Weights of a small GPT-style language model, trained from scratch on English Wikipedia.
Size: 13 layers, width 256, MLP 704 SwiGLU, 11M parameters.
Training: a variant of Muon for these matrices, 626M tokens, 3257 steps.
Each number is 50 + 10 x the weight over its row's rms, rounded and kept within 0 to 99. Layers, rows and columns count from 0. The size before them is the row's rms in percent of the matrix's.

# layer 5 MLP gate, 704x256, rms 0.0454, rows 371-442, columns 160-191
095:56 52 45 54 38 51 56 71 42 47 31 39 30 51 45 48 61 56 49 63 61 52 44 59 38 47 58 43 41 53 52 39
096:55 37 41 61 49 61 56 50 49 42 48 45 54 62 56 54 65 35 20 70 36 64 53 48 47 41 66 42 58 40 53 35
093:43 50 56 50 44 47 39 63 66 49 38 48 51 39 57 42 75 42 45 42 50 59 50 63 46 63 50 54 51 46 52 39
103:51 60 64 42 55 43 55 47 50 33 51 67 65 58 52 57 55 72 48 48 49 59 75 58 39 49 52 53 54 67 59 56
104:43 44 56 47 51 63 52 55 50 76 51 62 28 52 43 56 36 57 73 61 41 40 58 45 29 58 43 40 42 61 49 44
091:50 54 43 50 57 40 44 51 51 58 28 49 63 47 54 44 46 53 37 47 63 56 47 64 48 48 32 48 44 66 44 35
109:61 65 54 48 45 42 56 51 65 53 49 41 48 53 45 30 48 56 55 71 53 47 61 53 37 59 44 47 57 65 68 57
097:59 43 51 73 45 52 32 47 55 65 59 55 47 72 52 45 54 54 57 49 46 53 42 45 72 46 56 44 53 55 75 37
092:63 46 20 53 49 51 42 53 81 44 55 54 51 43 38 57 50 48 54 58 55 54 65 57 56 40 49 48 47 48 47 43
100:46 59 40 44 35 57 56 46 53 67 37 59 59 67 57 62 43 59 46 45 49 51 58 41 45 41 50 40 55 25 44 41
114:47 46 49 57 46 63 45 43 44 52 57 55 46 51 50 50 47 60 57 37 48 51 50 44 54 55 51 51 57 61 39 38
113:50 65 51 47 57 47 47 49 32 51 45 44 39 53 41 62 60 58 34 52 57 58 57 61 45 53 60 52 56 37 46 41
108:55 55 57 49 49 45 49 42 55 71 22 55 41 53 52 42 57 52 50 48 60 61 29 39 59 54 56 43 54 39 69 60
086:50 50 56 46 54 49 59 61 23 46 32 67 38 31 44 51 67 51 61 52 46 43 36 57 60 49 41 55 38 61 33 57
115:57 59 52 44 41 80 75 50 46 62 62 45 46 57 52 55 44 38 57 46 46 56 43 52 51 57 56 52 64 55 38 53
097:53 68 34 48 50 59 43 47 55 41 37 64 50 38 57 50 40 55 58 32 50 44 41 44 35 40 44 49 66 50 64 64
106:47 54 41 32 32 48 53 39 68 43 62 56 53 48 59 57 54 59 34 58 52 46 46 41 46 56 51 52 45 61 36 64
091:42 47 58 38 49 49 48 47 35 52 36 58 52 43 31 46 51 54 65 74 34 50 39 45 53 64 45 29 54 42 57 66
105:42 63 46 40 73 45 76 51 55 29 50 44 54 31 47 66 54 62 58 47 46 41 58 46 39 51 59 54 51 54 60 50
092:62 54 46 52 48 51 49 49 56 55 28 38 54 54 58 56 46 43 71 39 54 60 58 53 41 49 36 55 46 58 46 57
116:64 29 48 37 46 56 56 36 69 50 57 30 54 66 54 63 69 68 67 33 45 46 52 43 37 35 62 39 47 57 57 50
108:56 59 44 55 47 61 52 69 54 41 43 65 46 42 51 52 57 56 57 49 44 40 58 47 42 48 57 55 59 56 47 44
129:48 54 56 56 60 62 58 39 55 63 62 61 52 62 48 48 52 63 38 35 37 47 54 37 66 55 40 47 54 52 33 57
091:52 33 62 54 75 57 59 55 53 42 44 56 39 70 51 51 51 68 45 51 39 42 49 46 55 49 46 45 49 41 54 62
096:34 46 37 33 57 47 80 72 63 54 46 63 33 49 50 58 59 56 55 55 47 60 55 54 49 68 63 53 43 60 63 47
087:71 50 62 46 47 36 46 47 53 56 63 33 43 61 55 49 58 48 61 49 55 45 52 57 49 58 55 40 54 47 51 37
109:60 49 54 60 33 29 52 74 55 47 59 45 58 52 49 47 45 44 44 37 33 43 58 46 60 42 61 57 46 43 27 50
105:44 35 72 63 29 48 37 68 49 53 48 52 57 60 37 46 53 54 38 57 66 74 60 44 73 42 52 54 68 35 35 47
102:33 57 35 47 60 49 60 38 39 46 40 52 46 50 30 49 62 53 62 56 39 46 62 47 58 61 16 46 34 60 61 55
092:50 61 41 49 41 62 40 37 37 53 59 39 52 67 36 34 13 40 80 56 38 45 34 45 56 47 42 58 30 59 41 51
110:57 48 49 52 51 53 38 62 57 51 48 58 60 44 70 60 64 37 38 28 64 52 66 39 38 50 49 63 32 35 53 59
087:56 41 66 58 70 48 46 46 52 58 50 50 46 59 65 51 55 43 50 67 55 45 29 62 58 45 50 29 46 54 39 50
099:54 53 37 62 46 41 47 42 71 45 43 48 48 57 60 45 53 57 51 47 61 29 52 52 46 53 64 76 58 48 43 40
104:38 46 45 59 74 25 51 49 48 62 54 51 59 41 36 65 64 55 31 69 52 45 65 50 42 50 52 46 51 62 45 35
099:46 41 28 58 63 51 34 50 55 59 65 45 58 47 55 64 52 64 68 51 41 59 38 51 52 43 50 45 71 61 42 55
100:51 60 48 42 42 67 38 45 57 43 33 27 57 39 54 42 65 60 49 59 49 67 48 55 63 42 38 39 65 43 59 35
090:49 41 70 35 54 50 58 43 56 49 41 47 58 52 56 26 63 63 60 51 58 57 37 34 57 61 66 44 52 39 54 55
100:59 55 46 48 51 53 25 57 63 47 44 63 44 55 62 41 54 41 58 49 32 52 53 25 27 55 57 32 57 50 58 53
119:55 60 40 45 67 51 55 59 69 58 46 56 35 53 45 56 41 40 48 67 56 61 44 45 37 51 45 52 58 51 41 49
096:45 58 42 49 42 51 53 43 54 52 65 53 56 54 47 28 57 44 55 70 41 45 60 43 44 28 54 48 58 44 13 57
102:67 42 49 30 71 45 53 44 53 48 62 64 39 62 46 56 63 53 52 48 62 51 54 57 38 33 45 46 27 43 61 54
102:62 56 36 45 28 51 61 42 47 44 48 47 46 36 49 30 50 45 50 49 38 37 44 47 62 40 47 71 43 35 54 61
101:60 36 45 53 51 43 52 53 40 39 52 45 49 40 29 57 42 72 58 62 44 57 41 40 51 63 47 60 46 69 49 55
097:57 41 65 67 51 55 55 48 44 30 67 70 52 50 41 46 40 48 49 43 45 40 52 52 65 43 49 51 42 33 58 42
106:64 42 40 42 49 63 36 34 51 42 39 58 49 38 58 53 50 51 64 51 65 49 40 46 47 55 52 53 39 58 63 36
101:37 63 37 51 37 54 52 63 60 55 56 57 49 40 54 52 54 51 63 60 59 36 47 41 52 54 54 50 60 61 47 47
105:52 70 39 60 55 66 56 74 40 49 62 53 49 35 50 55 57 41 50 50 67 49 48 47 47 57 58 53 56 55 38 59
113:46 56 44 35 54 48 43 61 50 53 66 49 52 39 38 46 44 54 44 62 50 41 45 33 42 63 32 55 50 37 63 39
101:56 49 42 46 48 52 59 51 51 67 49 36 42 31 55 49 64 74 55 54 56 44 47 60 38 40 52 57 43 49 48 45
100:48 40 53 35 53 55 63 66 58 60 50 51 52 34 60 49 41 45 60 55 66 32 56 57 41 49 48 51 54 48 59 56
091:40 52 77 76 41 54 38 58 51 59 61 54 51 45 49 45 50 42 48 46 44 65 28 56 63 55 49 55 48 42 50 64
085:51 42 60 47 46 47 53 44 42 54 60 55 44 68 55 63 52 60 57 45 29 70 44 37 43 50 62 51 54 47 50 70
102:48 46 51 50 51 42 51 47 61 51 47 61 55 45 37 53 52 48 34 56 47 69 70 49 39 54 49 25 44 56 58 60
096:62 44 52 66 30 60 44 59 50 48 46 52 46 58 52 52 40 57 47 56 62 58 53 70 42 45 53 51 44 45 54 49
102:62 46 52 47 37 50 60 72 51 59 61 62 56 43 61 31 43 47 52 33 31 55 63 43 46 57 39 59 48 65 39 67
093:29 59 51 63 51 68 51 45 51 50 42 64 45 57 42 53 49 38 49 58 49 50 44 64 42 64 38 39 71 64 49 37
095:30 45 28 57 50 66 70 41 64 43 58 63 26 52 60 51 52 43 37 71 37 55 40 62 64 51 49 43 64 66 37 50
098:41 45 52 31 42 48 65 48 48 45 55 23 43 47 43 55 51 56 67 63 45 57 44 43 56 49 44 58 52 54 23 59
083:48 63 55 60 40 45 62 38 53 47 59 72 60 52 70 32 48 65 41 45 43 59 47 59 37 54 43 52 37 51 53 37
097:56 65 56 50 52 50 27 24 67 55 47 44 63 68 44 52 57 43 56 54 63 61 51 60 59 43 49 46 50 55 51 46
107:76 45 52 48 65 46 57 54 57 56 40 54 46 57 65 59 51 33 57 47 46 40 50 70 58 55 46 46 52 40 46 58
104:40 47 34 38 51 48 45 55 47 43 38 39 41 51 37 42 53 49 59 58 56 39 47 34 50 62 53 38 57 60 47 57
103:48 51 50 63 47 60 63 40 53 57 68 48 55 57 44 50 59 62 56 55 51 49 31 57 53 42 52 43 48 41 50 34
083:63 45 55 43 43 44 56 40 63 33 50 45 31 43 40 47 53 62 37 50 56 48 52 62 41 48 30 36 52 54 66 53
092:54 40 55 43 38 42 44 29 37 52 55 61 51 37 46 61 61 35 45 36 45 75 54 57 49 34 54 50 62 47 47 54
113:45 51 37 49 31 44 55 64 37 50 36 65 47 53 49 49 57 62 62 57 55 46 65 40 46 26 36 53 36 46 54 56
102:30 70 56 44 61 40 51 45 44 55 40 52 48 38 54 43 55 51 46 36 39 46 39 70 47 52 33 49 45 60 67 63
093:45 44 63 47 60 65 54 60 57 43 55 26 41 59 63 51 73 53 50 59 63 56 56 50 29 62 53 45 50 55 40 50
102:50 43 29 46 51 41 46 43 50 55 58 54 63 40 60 63 36 41 58 58 63 33 36 64 59 66 48 51 63 54 58 53
103:44 31 65 60 54 33 55 58 54 39 66 61 63 46 63 55 38 48 59 60 65 53 44 49 56 37 72 53 53 61 48 53
112:47 64 65 45 37 52 52 27 62 45 41 44 50 46 52 55 56 41 55 27 31 61 57 64 48 32 55 49 53 48 51 46
091:61 54 64 45 33 34 45 40 53 57 44 58 59 62 45 31 54 48 38 40 41 45 44 50 54 47 44 40 28 48 45 52
# layer 5 MLP up, 704x256, rms 0.0454, rows 371-441, columns 160-191
103:53 30 50 49 50 62 45 45 70 34 54 36 46 56 60 55 41 36 50 51 47 49 53 52 65 70 50 47 56 56 46 45
102:61 70 50 50 35 54 44 43 45 54 44 36 53 62 48 66 53 43 56 61 54 51 46 60 54 55 68 37 68 52 71 39
098:51 36 35 44 47 49 37 51 50 63 38 43 50 58 46 44 43 46 51 59 58 47 50 53 56 58 39 48 57 54 47 74
105:42 56 68 43 43 63 50 41 42 48 36 51 54 37 53 54 49 59 56 45 41 39 42 37 46 48 60 72 60 42 60 44
084:39 61 48 55 43 54 59 47 70 44 54 55 55 60 42 39 65 38 40 40 57 60 60 46 63 42 44 69 66 33 55 64
093:53 59 58 50 32 48 41 48 36 63 75 52 48 42 70 50 55 52 53 66 45 61 50 46 54 56 38 56 51 54 53 57
104:50 65 50 42 39 60 45 43 43 65 38 47 63 49 59 53 52 25 57 61 42 57 34 56 51 29 40 46 43 49 51 55
105:49 47 38 43 44 61 53 62 35 52 53 30 62 46 79 54 48 40 51 56 52 34 49 62 33 69 58 55 48 46 52 43
120:56 42 60 52 54 54 58 29 58 69 43 47 39 38 50 32 51 55 64 82 56 46 59 43 59 58 40 61 40 37 41 60
101:61 39 60 58 52 72 43 49 33 62 47 60 43 47 51 40 40 39 49 46 29 45 61 33 53 37 43 65 71 55 35 36
109:58 53 39 44 57 56 44 52 36 49 44 52 69 61 49 58 44 58 56 33 55 51 44 40 53 27 60 55 60 47 39 55
107:44 50 66 64 60 39 63 51 45 54 57 45 49 57 55 51 42 44 49 41 46 51 55 54 27 63 77 50 41 39 50 26
110:40 48 53 44 58 64 59 79 52 47 46 39 63 54 39 48 59 47 38 36 30 54 53 50 40 46 50 53 57 42 45 43
092:55 59 55 52 63 52 37 57 65 49 52 36 56 76 64 40 55 56 60 50 72 54 69 46 65 39 47 39 47 44 33 51
087:42 59 54 59 38 37 51 45 48 44 47 44 50 50 58 54 40 48 58 46 51 41 44 48 61 44 57 45 36 46 47 63
106:48 50 34 64 33 36 56 33 58 46 58 48 59 50 46 54 47 56 43 57 56 40 32 41 63 49 29 52 43 37 51 44
102:54 53 52 53 59 75 51 60 57 61 55 55 64 64 49 50 52 42 44 60 38 60 31 55 35 60 44 47 60 60 49 56
095:37 48 47 58 75 55 50 55 55 40 52 49 48 64 71 53 35 55 43 35 55 53 80 37 62 35 41 53 45 49 47 38
095:51 56 55 43 49 57 41 54 63 47 59 37 33 41 40 54 52 48 55 61 75 54 37 41 42 52 67 67 64 45 53 62
087:39 45 59 51 45 44 51 31 54 55 66 41 44 45 57 39 48 37 50 43 30 48 73 42 32 40 48 45 54 55 39 51
098:48 65 58 66 61 35 53 49 62 46 49 58 36 37 55 59 50 51 64 42 36 53 42 80 69 40 49 54 47 63 42 48
107:54 49 61 41 59 52 48 27 48 57 38 43 52 41 45 59 34 49 58 56 61 69 66 47 58 73 66 64 46 35 42 56
120:52 52 20 30 52 58 46 35 43 58 24 44 56 47 58 65 54 49 48 47 48 39 44 49 41 56 67 33 45 54 54 53
085:55 45 45 52 77 35 53 50 44 53 47 52 57 39 63 54 60 39 45 56 57 72 37 48 50 68 59 49 45 56 36 47
097:37 58 57 41 57 34 52 62 53 46 35 42 61 49 45 50 69 35 50 54 46 58 31 57 25 50 57 32 20 49 61 44
107:55 56 36 55 51 54 55 64 45 36 44 65 58 42 64 52 52 58 42 34 50 71 36 26 40 42 53 49 66 56 46 52
093:42 55 54 43 53 37 51 52 51 65 72 47 39 38 37 60 52 57 34 49 52 59 35 52 36 62 43 61 56 58 54 50
107:37 34 61 62 75 52 65 35 55 49 47 60 35 53 50 64 41 59 49 51 50 57 51 45 55 48 59 56 40 45 46 34
102:47 37 46 49 46 37 44 55 42 39 61 45 58 62 47 64 50 39 50 64 39 57 52 45 50 62 69 58 52 47 46 43
096:50 45 61 61 44 76 46 70 61 34 50 50 36 47 56 67 20 45 42 54 64 64 57 50 51 49 52 44 48 45 28 50
115:62 55 57 49 51 47 51 70 40 41 53 63 41 38 58 67 48 47 55 36 55 49 65 39 50 54 37 56 48 68 45 56
102:50 36 42 54 63 49 55 62 40 55 55 42 51 36 50 45 48 61 64 69 33 51 64 60 51 46 60 51 47 55 59 56
094:53 49 43 65 53 63 30 47 59 62 52 53 42 51 64 37 43 34 52 46 58 43 58 55 40 60 36 54 52 52 47 52
104:52 46 41 56 30 64 54 56 50 47 50 37 62 68 61 42 63 45 50 45 61 54 40 47 58 31 42 69 33 68 43 52
111:28 50 49 52 46 55 58 47 55 50 59 45 70 66 46 56 46 45 46 41 49 51 44 60 37 59 56 55 56 42 56 41
096:46 57 44 47 56 47 51 59 66 50 36 57 32 59 64 39 58 75 50 53 51 43 26 43 61 38 51 44 56 42 51 44
111:59 62 36 58 68 50 54 45 50 58 57 56 34 49 42 39 59 57 60 50 61 44 44 51 60 51 65 61 42 52 43 32
098:74 48 50 54 50 56 46 45 62 46 32 51 48 57 43 41 69 50 49 58 38 46 53 61 71 39 51 69 32 42 52 58
121:42 46 37 62 50 45 77 73 75 62 49 42 34 47 45 55 45 36 37 66 54 44 57 58 38 50 43 63 66 51 44 46
100:52 55 49 59 61 59 52 53 49 58 49 55 51 41 60 48 32 50 52 56 56 48 52 72 23 53 38 47 40 47 46 66
104:70 44 42 52 22 37 54 35 37 54 44 33 52 55 40 58 57 51 52 48 39 55 47 48 47 44 59 50 48 47 50 40
093:50 30 54 64 64 51 58 66 47 48 76 50 53 60 65 62 49 48 56 44 57 63 43 54 44 53 62 39 46 55 59 45
094:40 36 45 62 56 44 54 60 20 34 59 52 59 66 54 41 46 61 49 63 64 75 56 38 48 50 54 61 56 63 59 58
101:41 69 51 40 65 59 48 33 74 42 55 67 56 44 43 68 42 60 56 59 49 46 36 60 52 57 40 50 64 51 58 54
096:54 68 52 65 61 44 36 48 42 37 48 57 50 47 64 56 45 46 57 71 70 53 46 53 51 48 45 59 39 62 54 57
098:59 64 44 37 35 60 43 47 47 50 40 62 59 46 40 47 56 49 48 51 53 38 51 51 59 55 49 49 49 54 55 58
100:36 45 40 41 43 57 54 49 44 50 28 71 36 48 52 58 49 59 53 31 46 57 42 78 67 40 58 52 41 51 61 42
109:66 62 55 49 31 61 52 55 43 46 41 58 43 44 41 57 52 50 57 50 70 47 49 55 64 32 42 41 33 32 56 59
102:47 72 84 45 52 46 51 49 46 52 44 54 38 45 44 41 62 50 57 56 46 53 48 50 59 47 47 40 51 47 39 45
101:47 28 46 43 54 48 57 37 58 43 56 53 52 57 50 45 55 46 37 53 62 50 29 48 45 47 46 53 59 50 26 57
097:53 36 36 53 47 36 57 55 23 54 52 61 47 45 45 46 38 57 55 54 56 51 31 52 41 43 54 45 60 52 47 64
095:47 33 27 54 65 55 58 44 50 57 51 49 34 38 60 47 48 43 66 61 56 52 51 47 54 42 62 41 60 51 53 45
091:71 50 46 37 47 75 37 40 57 48 50 62 40 60 53 61 66 45 66 47 46 61 48 43 58 52 50 54 47 50 43 47
106:43 49 69 36 58 47 43 58 49 52 45 47 59 33 52 57 46 65 66 38 53 64 42 43 55 47 50 43 41 37 49 36
086:54 72 34 52 44 49 56 66 46 49 49 60 56 58 28 52 57 49 61 52 55 56 43 52 40 63 64 60 50 46 44 40
105:43 59 64 39 67 50 61 43 35 86 36 48 54 52 64 45 52 58 39 53 43 51 45 51 38 49 46 45 51 54 49 61
090:66 54 45 44 42 58 61 50 65 41 60 63 36 50 40 51 53 50 37 47 48 54 58 68 53 51 50 43 28 60 42 46
099:46 57 42 33 54 44 70 55 65 62 33 44 47 32 40 52 43 36 58 56 51 50 72 32 60 61 64 40 50 44 65 49
087:50 50 50 39 40 48 67 57 31 49 43 54 47 51 57 39 48 40 43 49 44 52 60 72 45 45 46 35 41 40 54 29
099:55 48 55 47 61 43 66 44 64 51 53 55 70 25 63 62 61 52 44 37 39 50 52 67 69 52 62 50 62 50 56 52
097:58 41 54 35 49 61 51 65 66 70 56 37 36 63 53 40 64 50 46 49 59 56 51 56 50 51 60 56 41 35 47 41
098:49 34 51 45 37 57 60 34 68 61 46 38 49 55 34 39 65 33 57 63 57 67 45 41 52 53 46 59 49 38 48 55
102:36 51 48 56 54 56 51 51 47 41 67 53 35 31 54 54 49 42 51 60 49 52 40 54 51 50 40 56 46 57 66 44
076:54 52 53 47 54 37 60 47 44 30 30 63 67 41 37 53 46 50 42 49 44 51 41 63 49 63 39 58 50 46 48 45
100:42 77 64 61 53 57 35 51 48 58 49 36 67 55 48 54 60 66 49 31 48 57 57 51 32 32 50 29 50 31 52 39
113:39 20 41 26 48 59 65 66 52 50 44 45 65 55 72 44 56 46 54 50 65 47 66 66 47 39 60 41 58 58 46 69
091:36 51 52 44 52 47 51 45 50 61 55 58 52 33 38 50 42 42 43 68 56 43 53 53 50 57 61 37 50 64 49 53
103:38 45 49 45 59 60 54 38 41 37 56 56 45 58 58 73 46 44 63 46 44 54 53 42 47 56 38 66 33 57 55 48
106:51 52 50 56 65 37 54 54 47 64 54 53 57 60 48 35 62 67 45 36 59 41 55 54 52 46 35 49 55 52 59 54
108:57 77 35 43 58 50 53 62 55 47 47 55 48 61 35 67 38 59 60 43 56 33 72 53 56 63 41 55 68 53 58 46
111:32 66 45 56 44 61 42 50 52 37 51 60 41 52 67 48 37 56 60 51 50 53 50 49 36 55 54 39 59 77 55 40
# layer 5 MLP down (transposed), 704x256, rms 0.0454, rows 371-441, columns 160-191
098:43 61 37 51 62 36 42 58 25 65 76 59 50 47 44 48 51 61 47 45 28 52 38 59 50 48 58 39 52 34 51 47
100:51 52 26 49 63 58 51 39 78 58 53 66 43 55 46 47 69 70 37 37 62 30 49 41 67 38 42 65 38 52 49 53
097:51 67 76 54 66 56 56 56 52 46 63 54 58 55 40 52 43 44 40 49 40 61 46 41 60 37 54 36 50 36 45 55
102:66 51 47 48 73 47 53 52 52 43 54 53 58 50 39 50 47 37 42 62 55 57 52 56 43 58 38 21 40 63 33 36
100:60 48 54 60 51 54 63 49 46 72 58 56 23 45 46 52 41 58 69 57 57 34 56 51 42 64 44 47 45 53 58 36
094:40 63 68 42 42 38 56 42 56 44 48 49 48 73 57 63 50 43 60 44 52 56 51 66 37 53 54 59 46 51 54 54
109:44 51 32 52 43 57 46 53 41 53 55 64 43 65 67 82 59 54 56 37 45 50 52 45 54 48 52 50 44 27 37 50
099:51 43 47 49 50 42 38 51 50 33 52 72 49 35 22 60 71 54 48 56 51 58 64 41 59 50 52 49 62 39 50 46
109:29 48 44 54 67 34 54 57 57 61 64 52 44 46 55 50 57 68 48 57 59 57 63 51 58 73 48 49 48 59 44 45
107:65 57 57 30 42 33 56 51 53 55 55 43 32 57 45 32 40 50 35 53 36 49 65 43 53 50 48 67 52 75 52 52
105:49 40 30 58 49 45 55 62 56 51 48 38 52 45 45 44 42 44 41 44 42 47 46 41 36 56 44 47 37 65 66 51
101:48 46 41 69 48 46 73 63 56 47 62 52 72 45 57 55 50 53 40 50 56 44 47 63 58 33 46 49 63 57 54 61
107:58 35 59 46 42 62 50 43 58 52 58 47 54 59 40 63 57 54 34 34 50 55 49 45 39 69 64 61 48 66 46 40
091:44 38 35 64 48 50 70 54 57 54 41 44 47 58 34 37 51 42 48 54 41 58 48 78 36 53 67 50 62 53 43 67
101:49 44 53 44 52 41 28 45 55 38 35 62 40 40 50 43 65 53 39 49 60 68 61 57 46 42 49 50 35 52 63 48
106:58 61 66 48 45 51 43 48 55 55 34 60 44 64 64 44 45 54 62 47 64 49 47 56 51 51 56 47 54 47 51 66
105:48 45 46 49 52 31 47 77 33 48 57 43 52 45 44 52 40 56 43 42 45 58 46 37 58 48 32 45 36 53 58 56
095:42 48 31 44 42 34 47 47 46 45 60 53 58 49 39 43 56 60 59 71 62 52 28 45 53 67 56 44 63 53 66 60
096:45 39 54 38 46 67 47 57 47 71 43 42 58 61 61 40 62 52 44 46 54 41 35 53 55 57 64 42 55 53 35 40
091:65 52 50 42 53 58 53 49 42 54 37 49 34 59 66 47 56 40 52 45 42 70 48 60 56 51 51 59 42 54 37 45
099:55 39 37 36 41 55 51 49 60 57 49 30 71 65 47 65 72 64 50 38 42 53 53 36 38 45 60 40 59 47 62 54
114:42 37 45 38 39 47 48 54 45 55 77 52 71 71 44 63 57 49 31 41 51 47 41 54 56 48 48 48 39 59 61 56
111:42 58 65 44 46 55 58 65 53 52 71 43 46 63 46 52 56 66 38 51 52 45 59 42 72 46 32 56 62 45 46 49
093:53 60 46 30 46 46 41 44 57 51 44 54 72 56 41 46 32 23 45 43 64 56 40 55 59 43 49 45 54 68 47 35
099:72 51 62 51 59 58 62 50 36 57 59 41 22 66 49 31 46 56 45 45 43 39 36 24 39 60 41 58 52 52 57 56
097:59 44 60 49 39 44 54 43 50 59 54 26 48 60 40 40 54 41 56 54 46 44 65 65 45 47 50 37 42 49 55 52
107:53 38 51 52 41 36 45 56 44 43 65 59 45 50 51 65 52 45 46 46 38 47 51 52 49 53 50 58 53 45 25 44
101:62 73 54 36 31 38 42 46 55 52 54 39 41 47 68 49 54 45 44 36 40 46 34 44 40 54 54 55 43 51 65 68
112:51 67 38 39 65 48 50 52 32 53 46 41 52 53 37 67 66 48 60 48 56 52 63 63 39 78 47 51 51 51 56 60
092:60 55 49 62 55 51 46 41 32 51 59 40 65 53 43 40 52 33 56 55 43 32 41 45 50 56 41 58 50 66 67 58
110:54 63 37 47 47 51 58 42 50 50 37 53 56 33 49 45 44 39 57 48 36 51 59 31 36 50 58 44 51 56 50 56
087:54 47 59 39 38 59 46 30 59 46 39 56 58 49 59 60 55 45 28 37 62 55 36 33 54 47 54 63 51 37 41 57
104:37 45 55 62 51 25 60 45 37 51 39 72 53 78 30 58 56 52 61 58 55 41 49 47 54 53 47 64 59 44 45 42
107:43 46 51 62 63 42 47 45 54 49 52 62 48 46 34 55 41 73 49 45 53 59 57 56 74 50 48 42 37 41 49 36
103:63 49 47 37 66 47 41 49 31 49 52 50 37 28 58 39 56 53 63 60 58 39 55 52 79 53 53 42 30 55 64 52
098:45 54 53 53 58 45 49 36 68 61 53 72 43 66 43 60 42 60 42 47 47 43 39 53 48 44 49 56 43 70 49 56
098:36 43 47 52 30 52 31 45 48 47 51 35 65 46 62 73 40 37 38 50 47 58 59 51 50 53 37 22 48 47 55 46
104:47 50 66 52 33 34 58 45 52 58 62 48 59 40 49 41 40 48 59 41 52 50 39 56 51 48 70 70 49 38 50 46
116:61 48 39 55 50 42 55 51 52 38 53 64 32 42 72 56 56 65 47 57 64 39 45 59 50 38 52 66 46 62 57 44
097:50 47 42 54 45 55 46 47 39 40 57 52 57 56 37 44 49 42 59 51 35 52 45 47 68 50 74 62 60 46 43 53
104:53 42 55 48 42 42 45 44 56 56 47 43 32 69 39 37 47 67 37 46 72 51 67 54 51 57 64 55 39 50 55 53
106:52 51 51 60 42 57 64 51 42 49 71 39 49 44 66 49 50 52 46 51 53 39 34 42 55 33 62 50 47 48 33 55
095:38 55 53 41 56 51 55 53 70 60 39 52 36 33 50 49 36 46 61 32 53 51 44 67 54 46 42 34 50 51 41 44
095:57 28 57 62 38 41 50 54 46 65 45 29 54 50 44 27 51 48 42 49 43 43 48 39 60 53 46 57 42 51 63 46
106:32 53 56 63 55 47 52 48 37 60 53 49 60 48 50 43 47 47 38 53 36 55 44 54 49 50 47 46 54 53 42 49
097:27 34 53 64 68 48 50 65 58 49 57 38 42 44 49 54 47 42 35 58 40 64 45 53 52 51 61 39 45 48 58 47
101:44 69 43 68 53 52 55 65 60 42 64 29 51 40 65 60 50 43 46 60 47 45 49 59 61 61 54 59 60 69 48 52
106:42 52 41 58 61 51 44 47 44 55 57 44 49 46 49 59 73 47 41 60 42 43 45 43 45 57 34 72 51 46 60 40
104:39 44 48 56 54 50 60 39 53 42 38 46 67 57 45 58 37 40 44 43 39 58 40 49 57 59 41 60 67 37 62 68
097:57 62 44 44 55 66 45 48 40 55 53 63 51 50 69 52 36 53 55 43 45 52 60 46 54 56 38 49 39 49 57 45
094:41 60 67 63 33 56 49 56 62 48 44 47 40 75 65 51 54 38 39 44 42 47 29 60 67 60 51 56 37 32 59 52
078:68 56 46 55 38 37 60 59 54 51 59 66 75 61 69 56 51 35 43 36 48 33 47 37 45 65 58 69 54 39 50 45
102:50 51 42 50 36 46 55 54 59 55 50 59 55 54 48 60 69 40 42 54 52 62 57 55 44 54 49 42 45 55 56 66
108:43 52 55 61 62 59 35 54 40 32 42 54 49 34 66 71 54 39 67 53 46 63 49 38 34 52 42 45 48 50 54 33
094:38 39 53 50 49 49 35 27 49 54 42 49 48 54 44 51 60 44 44 55 58 48 50 48 72 38 59 44 56 38 61 33
100:47 35 32 67 50 59 48 46 56 43 56 57 57 61 36 68 41 46 55 41 56 43 65 48 47 50 48 58 38 48 37 34
092:47 38 47 52 26 71 46 51 60 45 54 59 47 39 56 60 46 68 36 63 40 49 51 52 41 47 57 58 61 46 50 49
098:46 55 63 36 53 70 35 40 41 50 46 49 51 60 61 58 59 38 59 54 41 43 52 55 54 52 38 54 32 51 32 28
101:60 43 66 26 47 55 68 54 40 32 48 54 59 64 39 40 70 13 66 60 49 59 56 62 60 46 53 41 41 37 55 46
099:60 42 58 50 48 66 24 54 48 54 45 30 57 76 59 50 44 35 53 62 63 43 52 48 36 32 45 43 48 55 54 54
106:57 32 48 44 46 51 63 42 23 56 50 39 52 53 55 44 62 58 55 58 55 59 59 54 39 46 42 55 47 45 42 55
102:49 41 32 49 48 49 56 50 54 56 61 47 58 59 72 56 57 55 54 42 58 47 50 44 46 46 60 47 43 61 43 60
103:67 46 59 52 55 31 45 60 55 53 37 60 38 57 48 42 49 40 51 51 61 60 43 43 31 39 56 56 51 48 55 50
092:50 51 52 64 58 45 48 55 47 58 29 70 70 43 45 59 57 43 56 50 45 61 40 65 54 60 60 66 38 50 39 46
099:40 39 48 46 38 49 67 44 47 29 54 54 42 55 40 31 54 43 49 52 43 47 55 58 58 53 46 68 61 57 45 47
107:46 65 24 58 65 49 35 40 62 54 42 59 64 72 25 50 67 52 45 59 52 64 49 47 58 56 58 65 51 44 45 33
103:46 56 46 48 48 55 47 51 42 37 60 37 64 29 51 41 36 47 45 61 51 49 54 43 57 52 65 33 63 46 37 55
093:60 44 36 37 46 41 41 56 42 61 61 58 72 53 44 32 53 46 62 57 31 45 55 56 56 61 53 47 58 55 56 54
104:48 43 40 48 51 52 39 55 45 44 55 53 60 32 37 74 33 36 54 65 55 54 51 57 46 69 43 46 46 55 43 49
106:49 45 47 66 60 47 46 38 53 54 58 65 35 37 61 41 64 41 63 51 46 50 39 56 69 44 62 63 32 48 42 48
112:56 34 48 42 48 53 40 57 58 52 44 43 44 44 48 44 40 65 65 48 51 49 39 56 56 56 49 56 49 56 40 40